Each number is 500 + 50 x the weight over its row's rms, rounded and kept within 0 to 999. Layers, rows and columns count from 0. Numbers have three digits each. The size before them is the row's rms in percent of the matrix's.

# layer 8 attention value, 64x128, rms 0.0488, rows 36-63, columns 0-63
103:462434457513540527522407588458412503521527492346522518487532422518498584565604477490490527425437551522477513463513518526513410492537511561485557537504502493548537463419529427486589612452492536
093:523491416504532444495466497468506542567426497544607399495567514451471502467552559611487504549503584480428636494435482465487433471495435458486497438484472402583650516569545506497482501540536481
097:511402497528437509529553558519562531482403472495483444543458495470590471541532492568435515386554449429572420468425504491515579542399544529524468494468554467481478483512553521530596505445437552
093:550485584545496524559482465552519506495506594425419463436498531611433549476546524511563471524494400502505453429531374586466506513435472413489600532470521578533515480487501511560348504533442501
104:486454469588574395446514467481511530503542487501471441504484505466454572419401477513539491470445445479521492479515495541504539519460504564574425511607527380554521537445514487593562531510504541
101:584532491479413533506502562586572454537579485492502429480565440558547529528502440510440464486422398565477561556442508546508483474522466563464579587446537414462531513559534478403437428636531530
099:539447491476555511447471544505468572445628541496568481538566531508511517543517515625602522536522534450528521557608473475456539655400543512565515474544449454529521542475516566543478500501462452
097:518561507516533472399478451514521446528483495510498524478404619470523579418500551400548426469540610419489468480440483578542456560432573521515498488476424546534517494522516450462399504515479566
099:530555443563512483470509519497511584491459489587472526464528568445475490473522453512499540507483484590413530503521606438441437559453525470436515430491510574444406515487567398494383446511541473
099:533499543473530488512540535471480500511434582566497540449477503458550489576528499495459517549491467537547483501411483563500498538498536540383508454504479628512493554475508506558576563508495546
099:495376424522483582518500525561445514549574481553455508607513455456491517456473550467472498502509464477610572539472541548474462469414525479416624507556501568499469481450549469452565443502492513
106:524544496485475503474523443444498512406405525491595394453430540512531477512537491458391490604511482484513523482453517525438409477435505555559488516429523463471457475488494443471461602569511435
096:519515513572450501528526543347565460435455455498505450490484499575435558595455463490520399494481556562510428577511444545562446478494503497512444589495431472494466546531529481493498515507458479
099:502491368497536499466507548600487512495431430553448470473529568501441529476553459523550497588534426483543454404541517587475444523603504559435518475441533506474511512472537550526466430457452530
103:597412520539448500559535443459521502467527443512504539495599460508587508452501464498484535423546476462501462421477484508453482476558517590481558413526549468465636573560472468542521385477440440
095:457593552490553463553539453444497445587553495514463499472417453504461450498495509574416456446433403448519494533412523465501545592551468464627539435491507587504516525512562463425495508460508510
102:582557533555528454512477502428496501557505492515477536507476451527527406555451503431478583561461502524549514495560458517465476503541519538487434529541505485558448471546461397583585441483436549
104:530486405544570513451482578396465483483454465486388503540427525502500439513544556462511494524559475573588509536478524492505543561508567421549452509453506510520564584589483465420548542394525500
097:539516454490519562562527488479521528561524568438510527369491436510478592472520429435535555532514436498546424556472483605430543560552515473552424482521560470627557487413556554427433437524536513
100:538622492472558585525481497392550539599560499480567529498525482513453492561503513527566535484570413531537539474509448548436539434463543521465470531531477431484443433516561505495439480450507506
107:485543433472452498494533621420465492498537477466416489469585481492518465508378415464479508518474565386439458435549482499556551507352482500535546515442532530507539497393511496483466433483396405
100:538469575506545562412487425544389549515496562593426448414523492409514485503518509565502463525522483523417431513487475531462503468474528535518604539552456517458482400551442549501540519436585530
105:477601453491460451563468471521468492452511506406510515533497492490424541547448447581397500492565524518515474454502487428539407529526547461506485516554488490415511475558417502471500460533503635
100:424439516555485565525444514470451527545507545432503495456516480437488461575417439479468443547546434487469431521507518474517505390535507481469442532575454473450579573446449527408467535413565404
095:488458476530493614507482432525483504505495638551487549502448512530474557588524503420465486497591514465446523423469537467521415472594557546541532481408461439588450547460439475529545491558476453
102:482515458434481464524563532510501513537423547481522499540448424505539549563457542502501453507534465541498632439527526608518549579485507540478542491586548443587438521562493548504493508480551526
105:406407652505550464464474549548469466505505440519503542453439509490480507598477458510378516481565543465437573575506539575501547512489502561472481543483466471644510548509509453439447411490472531
097:479545463483467510432447445526487532491507431439509534469451523535575492547489496484422462470463450508408441442585464619452527549467563459526545561542530586508537608412483606404510490488479505
# layer 8 attention output (transposed), 128x128, rms 0.0603, rows 36-63,100-127, columns 0-63
088:548485382533491576479528502557595417493587467528451551485436551513362476534452436583462521582508485542559419473563488479571491543494451443521550542564516460514470504482460471600448479381544465
083:524484549425503594521517533505507539440527589477492540460435552528495489430545487472467474498477515608511550428386554504505517509596577500518510498478467531552473558425535425488574427562544455
091:490494436604507489500500421559346545487575491527468520499520483494458490545456555490467455504452508488488565578627500524458488530521455536477572469401561488413565488447543456518415483561427454
088:518451491464419516405472592482539520450522485545546458551482435457462481418581522593526418476514526501518577491500499571510499481543456485506525568513406440506488505482509452540412515556457544
092:421568450502497579503529522462454541510529494528453374501494507574565450467556440432421527478529474471531500494448521523552505496524534449383491526467568585497462530508531488514502447439449564
089:536512593552553533569472446556494546490567474459447556564527560484552523490491432495442426563546412367586431511550491432531551580538454478534452518536433543522523434452566523498442579429515444
092:533506462437446443522504444451449419487494426492534512497444485560499412475480424521514480451552494580475484512525463568506501432454466412395435494524632490512510652504518448557448507440576462
084:472566542488473565642569462421505526409539479468506522444456473513518497456564608490496517427515562510464560505495551473546559441502606443493469493511492382593446494505455554505549523481471525
084:500641585469537491580407462484499479499456488503526517518445403489522498472567493537426541494538538558520492536437519530503477515433549465447595489425570474445424464568538542472495557579440434
089:449459580508506464535447534554420480405548451571532556452408572441468488579446463435559503646438499504576482532483550450410489452537549440488528530593540458473495434480480533593491407473445395
089:459413503519474530605490467543407555470492538526525496575458507520555477571494423485455461452538541498506383457492570454509541443561505422546528480609510403529480503480490523525465410597402579
093:436507495516495548515555507498520553493497508543432581468517481524530491447520438518422519507474513550529474552510486508568490433521393468462404541615490455543586510479428550439413438603447435
084:466417437529512592558510521468577508512475440507415451547548527534450442480488510407457459515483536463518445482492587515462533559568442452464550407538518456484518443508492566577553507463540512
092:507483586534411477530504579525544445422640528465447526502481500527591497483486489415443426461501573526540522524477512511596477490433434476613544494525368528479586514531453443506504421461526534
084:413569567521498444583428485585480473573470515523456458552510538541430412611533509472488499550454511615444621587558458490461472506445535501496460538485469542492429446479413478537503550481516493
088:429529566457449524479507522512479392494470575475525526444463493490503453486539424444478533550516635531496508413500488416467520495464443514553515502595479518536502415457544534571556376515467436
086:463526566489557405500471488405505540516487463480467406393484510412477505531553439511487456484478543587565450490465567422558477460452488502526508429469577572600622534443456535491511564492524560
096:631493476463465514520492459475487462455503535593540474509536386496507518508443472382458550455506495496535353494479498518536508566466546417532544582489550450635428450444520534514491491566537356
087:393567491395565552571612516511534537411471430479501499432435600574477504437535476456503485414453511430483424592519531461514459461531441500546483506472538511406471556431482543527507518504544484
088:540484556521510532499494498470476576504465520438553477549468441504552497485420450430603473542456581533497507495497523467492505528424412535531495451482476429521448443485526488588484471407641542
096:451483557477505548431492480475591486499510560414470460529449572452510393556533563410493476548518511431396522500551602492579555631503552427496403502489505422417423409527452491422493566468486508
093:446616441584434478438508560553471449515509512471530432582509512528523562473536509457482593531542550486468559470554545523440457593549519469502517468502464442477545539501491551531457528446531518
086:544528475572464580490422485538523538477443479433502470543479469473461557511524545460463588451493461465534486545577464464497516451570524515498463552475564522506447370502458501516464440509512495
095:577492415464613478479456506508511509454554574560493484521566502414478542462563411554515562485465447495478580516618632495528522517399451518494481535422477488497473413479451472563507552621486536
089:538478529468483527505489523478489496495523492519457529464479431409543508575483607505565455466527514559456606423576465455494519524548575475599499548453580568586551569564387563405520544541489483
084:512523438456434491485551469549445497406445495533476531514614541511545551564497541494467451555570489567512490495546545425490455463396517558460477532523505544506397466586560561418492525580548474
089:545561403582532374490533506462529558524538538435502474552566571450508461461522516520460467578478512448558543511536481487563568425423592506499505410482574534466496485510465480533492539529519438
082:530444433452581457532552606481607504439524498520439495427540597439492466527537465528526455471479401447560477497514477518506580513520505437492530521526444548419454480549541519597446554497487490
120:443501471491528491469483501560565414458539526519466543487491555412491545546471463556516508533506464562560444405613443390596522624503443474470531537599578428542488551439472393545434514449421468
104:538537568438569535516489496546530468531513538460509529507391532501475524507528458524433448589486470585497561512437546486479510535580626541474427497464526615518463521470548419449540440529589492
100:511533418577451474497480432532380522513587503517477465546509487510492503477429524541435422498461504465518551609644511476508522521479485421561566450411564490487508483500471512455485466592443420
100:488452479469371575447467528486507423462488443549504447541463511391488544470514508500535440519480615516569534547576551476513542517528438527507543524528466430516514451428458484493385506546482556
113:446524428497475547469455501459506584497604452473421383540486537566543493462600390506459547420490459561578552517539453507480470475511497429404463516510527578511440450486511532572541438407479529
111:559467567540647510558475446505511482518459436448453562571513634485485508518497548500439417515518351418513451520539534481530564531522533497549510559512496485555541488474569451472429551472519473
103:513562497479459441512517517426397468518455478592551540555396527538531357481424418577488437503545480518455541510469488529558571431465448432391471491497573511517447634484524510496512550470546521
110:446529545413441537579618439447461581459553452443510514414414460478512506517554652512566526468445527544408550538551590493502558493482555415521493524470445418576529467521448588550527516508522551
108:438549561445503497553435508533492431555416545508493471465469362560467476478494508505423523501479502498546513496457576515460502527453510436473631541394551520485487479548554584536462610553461498
103:509454534436379506493408503488455507449564441451542530419462496479554499607495515520555429651469539470514448498461471427417491415588580494532570532513555501446504481478463448533545485500397425
111:482396513536516519557488494529487553433545527485486533586468460511478478550451389472479472503499480506455456431472571486547500529580565444546542516583489452506532528442458514524430471558391624
117:487504549452479549515572568455490553561513629528495556518556444563527504523552487495503531577457572501549505522482501547522484509512474509454475554513503493502574569504466526520385466609477507
109:438394497515521593564470525477527489591521464461489465500498473486530431436526490446469512549508486471508413501515555501469498459535501484491498499503524423484590448502460603552576501445537480
106:506426523514461454577452575508523410508602526405464481526524490551538491510421534464445468518509566471522557533409521563636472522469514502552594513498390528472564579524515430508509529465515466
124:422434546462470453561397514574479437509460450493482430510492549536532441509530560366524494537426393685470492582535469504439534543478546537473521557560459562518512437498477483531451562447505458
107:520530494492418545399572551484502484530481549454497475465447539528513498398508429480577506567550583400509548475469422439503524455472516470487554493451495497513528433471560536541558500499497399
117:523513481512555466436439518504529563533467433512593436386506552366554524568510422487525405434440476598547478436452598489509464405504500469482545431486602554555561527456434573551450517458550571
109:610534522467509541454513501482487478472544501578554479504548478519472484616473460353412502519518490499508380520471408491549498562499553509525501597467550510563474479497442576501561476534574391
109:503545518417582484567607513493564490423439451519531533399481550541453492411500486453459520328508564434508444576515566507479457455504445494518506514491531510499488502438468585512456544492567451
105:619470583513515450555476553540530574498487553441487432540457496489548501431507465500601465574427595564494427567541542550469587576516445486523512447492524428509448507510486493514487477463620500
113:464504512439490502455524493454573510432522624451468452489465539432470435519550520499428502563519515390413540470495615475571537605479494410577412447485513447421448396474472533439485554551471511
104:471574456571425467463573539509458457506477455520534500548475518527487522552564516421512531567523548487453529484534556545396564623548456498470525482543502441440538575490515547558444515468478515
123:444532453545540557552450518521552479467502521446509450534542480512440580475500502501513636480474506505519524514564480508499521408531508470479447507494519462530475389490491511524488418476536485
107:578480399458584584378493452473590519459464508546502501564533528543414531513456505572472501476515527458450461407588578514540500517426420514476461481588432433501420515516437380474516513557434527
103:533481584497459470553537568438478479501492447496450578490594465514451542555433595439521518475521540530506557467547379393510523528546543466488506481497566554524472530516395555435481535505443451
115:522499411479428455414543486535426478406467491480469549453638547518526526488559505528530429541549535511563535513523550500426502437456499500460451533492572513484350443546570526446438491571562490
113:533506525516492464532594483461454499513512504458540544529562429472514469404495498552495432555456490481559504478498477416526575413412575511535459415516576512492466456487521489524543513541545375
115:518451446490572486489514560508552519439534449484470472468511549510551409538550480495540467498416439411573494442500467529470535510476399479488455599471505514443497481544504518618500552503463472
# layer 8 MLP up, 512x128, rms 0.0694, rows 0-7, columns 0-63
113:495530513522503547575488434487505539565451552495433456575473439494451526581499499511438548504504587552501498470414578555582540531484575512535464550537554443520535544428531480414565465458436499
108:531473487445564599422536434491422495500476567452519486541450488509534528435511475461499452522440487450516453578443570463478455550513524455482479449511530404551510516546503468546505489442550585
107:576510475576460571453489431431577515484518540549519466477465466418561472468453537490488475488458522486487542552423445457402516487500447592563418485486492489389553492483520467490502439493509417
100:517489393488485507496432443543446404452478498424526456397512480548536417516532519420562475430444587521496510525496581493429498559571514589553468589424516578504531607573466439439461425544542457
096:583520467562534474488572512558565492474562483560566476483400439514497482449520489479529524504356494504467404474425423482568459417544360443470469538471495497489548512482499539499531485439511510
092:441520543462403527461535517517481593445489487545474383453491585527523478519557554544491486647469527482500460458468463520491458526503619496516519495446383535521571490538553498562520485478577462
096:503539413515600453619507489458441534534571572497469477459461537561591550502556463517469430500560382501437476436503506446432545503366455553469476528494534467465487516545566529487529466598504432
099:554574542480528578556526506569472430538463530449487516529478422496427508456504531519452423495574485424425442470507529431537489488446535587547497600536523555432531622499493488563488461439576414
# layer 8 MLP down (transposed), 512x128, rms 0.0693, rows 0-7, columns 0-63
109:472558602510481551488552535513547518545457516555564459506509562443503463462512378445454502417577499538464495548568476393494547490592503535517567546526456488530517451486427536359527567466564380
106:468527506551498451512415559582470488454517450572467447489465543476542415588430487484546416497464501568513450475463466530505547457510435489513530571446611558500501514414564571447506499560480517
104:391465472457582534544479500472625541551354558451433505537479485487481506518469494369516592544508514437533503491461479564461496502482493516501563509486538503528444541488459506482465493571560493
106:497535512525548407503526466359574557505434504508419495547479462492439494519565496522335507584546512535581505543506461513521427430502534498387559442597480506444499512500502520589495514467444471
096:525495501498522476539524501530502502472580617497518429514535437617470495541528568509477492522585506502572465576614571512511406471615542469462506481525452489511639537478462618590471460510519482
094:529472553522533500430473543663573512438516488567461492421543468504502632453570492526469502452445425510456533504488500541477433518546501483558413519462482535565489557483518568433409544465421459
096:568504486437508482447533564465517529504388434518413532581496452448504494554607438583592513404458563533476565502539482458517525463518468504482462446414437516427575536479470514515498528488543589
108:498420449525527509430509494414479516610481499574632450437522544474538482535472490461510532504471518559493477478469470441483574549629549425474549522381502407482527467501514544499484466536480437